Weights of a small GPT-style language model, trained from scratch on English Wikipedia: vocabulary 1024.
Each number is 128 + 32 x the weight over its row's rms, rounded and kept within 0 to 255. Layers, rows and columns count from 0. Numbers have three digits each. The size before them is the row's rms in percent of the matrix's.

# layer 9 attention key, 192x192, rms 0.0556, rows 76-90, columns 96-191
098:124106117200172077133103122136144159177159134094118054188134093155173117105155070158154111092053107108143065156092123119099173089145159096128157117139082172081080111150143153126124134184212132101110112091116131118135090105091096101125117121165140155095131093152094071153147142087134155087
092:102084187145125076131074146162124130153127115149130090161095139136121158139109148087179140060123175167132096133144147144072104100110201093125150148142138137113104118179146115081181126157108173187154100096098091187111136140104093133113040077129116102121122152111115150110150132152149111146
092:096113135152138092141098125099108123170073140120135111128081109143051152131131143070114099069140122142103170147092200158128115050132188154099108174103173097114151108077149146175110177078133105095109154105124159064135120171114117147140078132142135132202104146177132088085104181141112088139
091:130151087188135180140094132091138167118123097098050093163136140102129133105134114105173031164125107070107147148147136155172150112063125159168143151108101056106169196151111123091105117085122104054108121084128140160126113106121218103183144119029169098148150166154121143119118126127159130149
098:136106096081124152104158153170205163160106116140109177110079123100166176184122100170086079164166110122085169142169155087141128097087080161112109150140099102181109105130134105154136145150132150129100197114107101126181166146110093139106088114184090139118150143101102061167195160156163111166
093:154155120130118109123100104080101139141139113128116078136098101121120120129197155123160096155118139103120100164149078180109175143154120065158113128114101130086101107089129146169083096090189140124106095148176156102101079131064120145087130159127095068158135154137180165091113078142166110135
095:130137147096147103079168096174158111078121130127111098134140122070136129116097116132131176090132074146166115184106129144107095155163159159119151174130119133108104133152116126136142099109166132108115095115113147129146192101172143130049142105151128102146156136130085104059159054157089085109
098:211125053164167104148140183106085124108116122097114209181126163103116078136104107061156107140124120180156110151077125075162127095159130162145172098135118155066156107165108137140106094048068088151149152081144152114184131127123103169113175185079145107178090143158111123147150136130091107156
097:150161078134117132139126143220165098139101180102188187126178144087111089146102123120123047127189104151175193083125110115111143108165121155090097073143087131121092094123177117158137103113090122133149153154104145147085103146099105158140102112095115112118089117154066069114127047135117164090
097:090097098077161132107083126153164131089105092119145117144095121128166097162098160145064091126120208115129095125121086134197054158093098180157100088121112066172104108118151146178114126163149153140163111119131211120109110095098120125130094037126132112177100135182142164097139128198105105123
098:129146084131135157175149148129175133116120076133163086087136124082114098077184118068105189138078148109174103175124133089124132151138152102141082168111113107157112095105118126128115100043146140089120150096162152086117045147179126087143160104103123112082170112107131161130093108125176143144
097:206092175139158137077122111118127077176106130142132092085157166132193095186162135127163163130174104120131094198090170149176082159130187161134123107117126162147078115182144094161150129179142091100100087138099150087152104083113132095131144084068109126117154130118118137113101161105163168110
093:132161222106139129162143146132162145136139110114149081095121163114117136101102111130135172174140145154145154117127105119158141125101105095158117131097141123137134110156183212147135168149168050118063114165145159150177152133112162150155161100141128144081085074123116101138160078159079150149
097:198108121131135141149143099118120158196153102103151130170066108110115117158123156119024123059107140127101221102111126128083098128129146118092150139080136104157171133102144149119077108170091142173085109199163114100137091140120114109150135112144170144089076078163161149127094111149122141184
090:081123134104147155124140101200122107154108168189141091139172119150153094112094102165129186121119134143112195106120130103147144201115091112077133184142195132147095058157094142092138147123141103121122169129095152164167116092096103165113085122098163149138144189142044106062099164154100126131
# layer 9 attention query, 192x192, rms 0.0549, rows 77-90, columns 96-191
092:144163085158159144071080130123110141108144140112167146135191114141153160150152109203153185133111212089117148193128076180133103108127083106123090070136108112117116099170105175106179127151141126120143157128135150115144171153144166095101095114115097137137169146105072125122188099151131177143
089:166098120085077138150127153185094110116090145115139149157094089133022058180118134138120141116114134125087127151097146122087155090130097139126166128100175153164077190111115189117153104115084083092143102139129162092092175156073151138078156165185134128152143127117115107131099176151130087100
089:083129166181127101050092158091141078117127127078082093131176090154104125161089116127077058135105119109125147127147162143057115120130133116125180107148112148129175159065149113124093167167096154116104147075157107150162092160144133161147139154115101184115135120150151157138192132075135108107
095:057093140150120103079114129151088158104129151138105090151146167130128169166132116085097171130162127087129096057134087128132128149122110098115135111103136115111078158083127180108039142130147120168049145175119135139133113082106128108123182146092143088129076122186151119147080121156081189200
091:236081088094111094187114135153125133088137116061107148146089143155053128128151093157089079054093135094116158085170142141088138101062137140154054160162141134135205096141157122155139071183141133152160094085119083130070082146116100135115105212146136137088117161116128098151145130133179119096
097:130185134124139124118126141142103106159128141077104152132096105076160086155143138184120085121108118149168097098137103185143120195061109108136138172094135146130118146074059138152218121098126095129122101077136141158189135137099109134080142117099117101146136105168080169143092062117159106128
101:168223162083106099097112137125141125110085145134096144181155126121107107125111091158114114101076078177132149114130139167108139082136117157169146148105105153140118151086139080114140107079109104115132134097099066119123068177164152134119177156129145080130069129175205174122174114110171105172
096:128152132107126103137161164100111050209117097145173175091138101118166134134095060139136133113123134159166144108124110124112128123127108159078103173079157142092092130158156162141080096071117091170105113100123139096081049121158095111131129089151160145114031089091078152154176101165098103095
095:119152136142154114110123131123074165145089140167171172069114150158071163121139127140085150145116162148120164160129137086102094101174127165180126152067097152092113131131098150108103127117120144136110155146076139158140116158168113132125113125167102210156100133160124199114087118172210160101
098:144138003128084126144122142147118094136154135147121133167092120099135158147152151078090132159119100131113105108134141078124139114158190140152128157134077067122160094134162098164134077150114133111124160121136132137150112155169130081148189191083140165067129175143122225123179058139088143124
096:184132146140097093122115122130144130110144101154107075136100122120227192104125104140118142095140169147127191149105171126138107067150218162166109114118138156084061131093120092190119128115111099149088115123088086147109114144108073167092122097111122105128136152112145158134136060145166142147
093:143146083116068195179157113146116121098126076148105144187152140130124111129123113108116157158140193125089058120240086146123130114092127103132196164167135149099111119107072115150092129107073140157082146094117072171136132177092107147090118087157130085154129164098174071160147096088070126124
099:135114159088104139134139145166126129103142158080248197114120115123117151100085135145045117129156121105167092147174036138104182055089134159147145133123093092104154122149106154151050125066165208176162140134105185149071130089101114114091168078118127145113146136109131097149107110176126152134
089:116177130118162134113148154154178187136139139093143121131146147121146140173143149097142140158044213148068144106088137124128149204147085131095150104141140067132118078138138125163097128123153097054136166130129101113112126117091110143055085080165122130112158144064202143136054156079061127112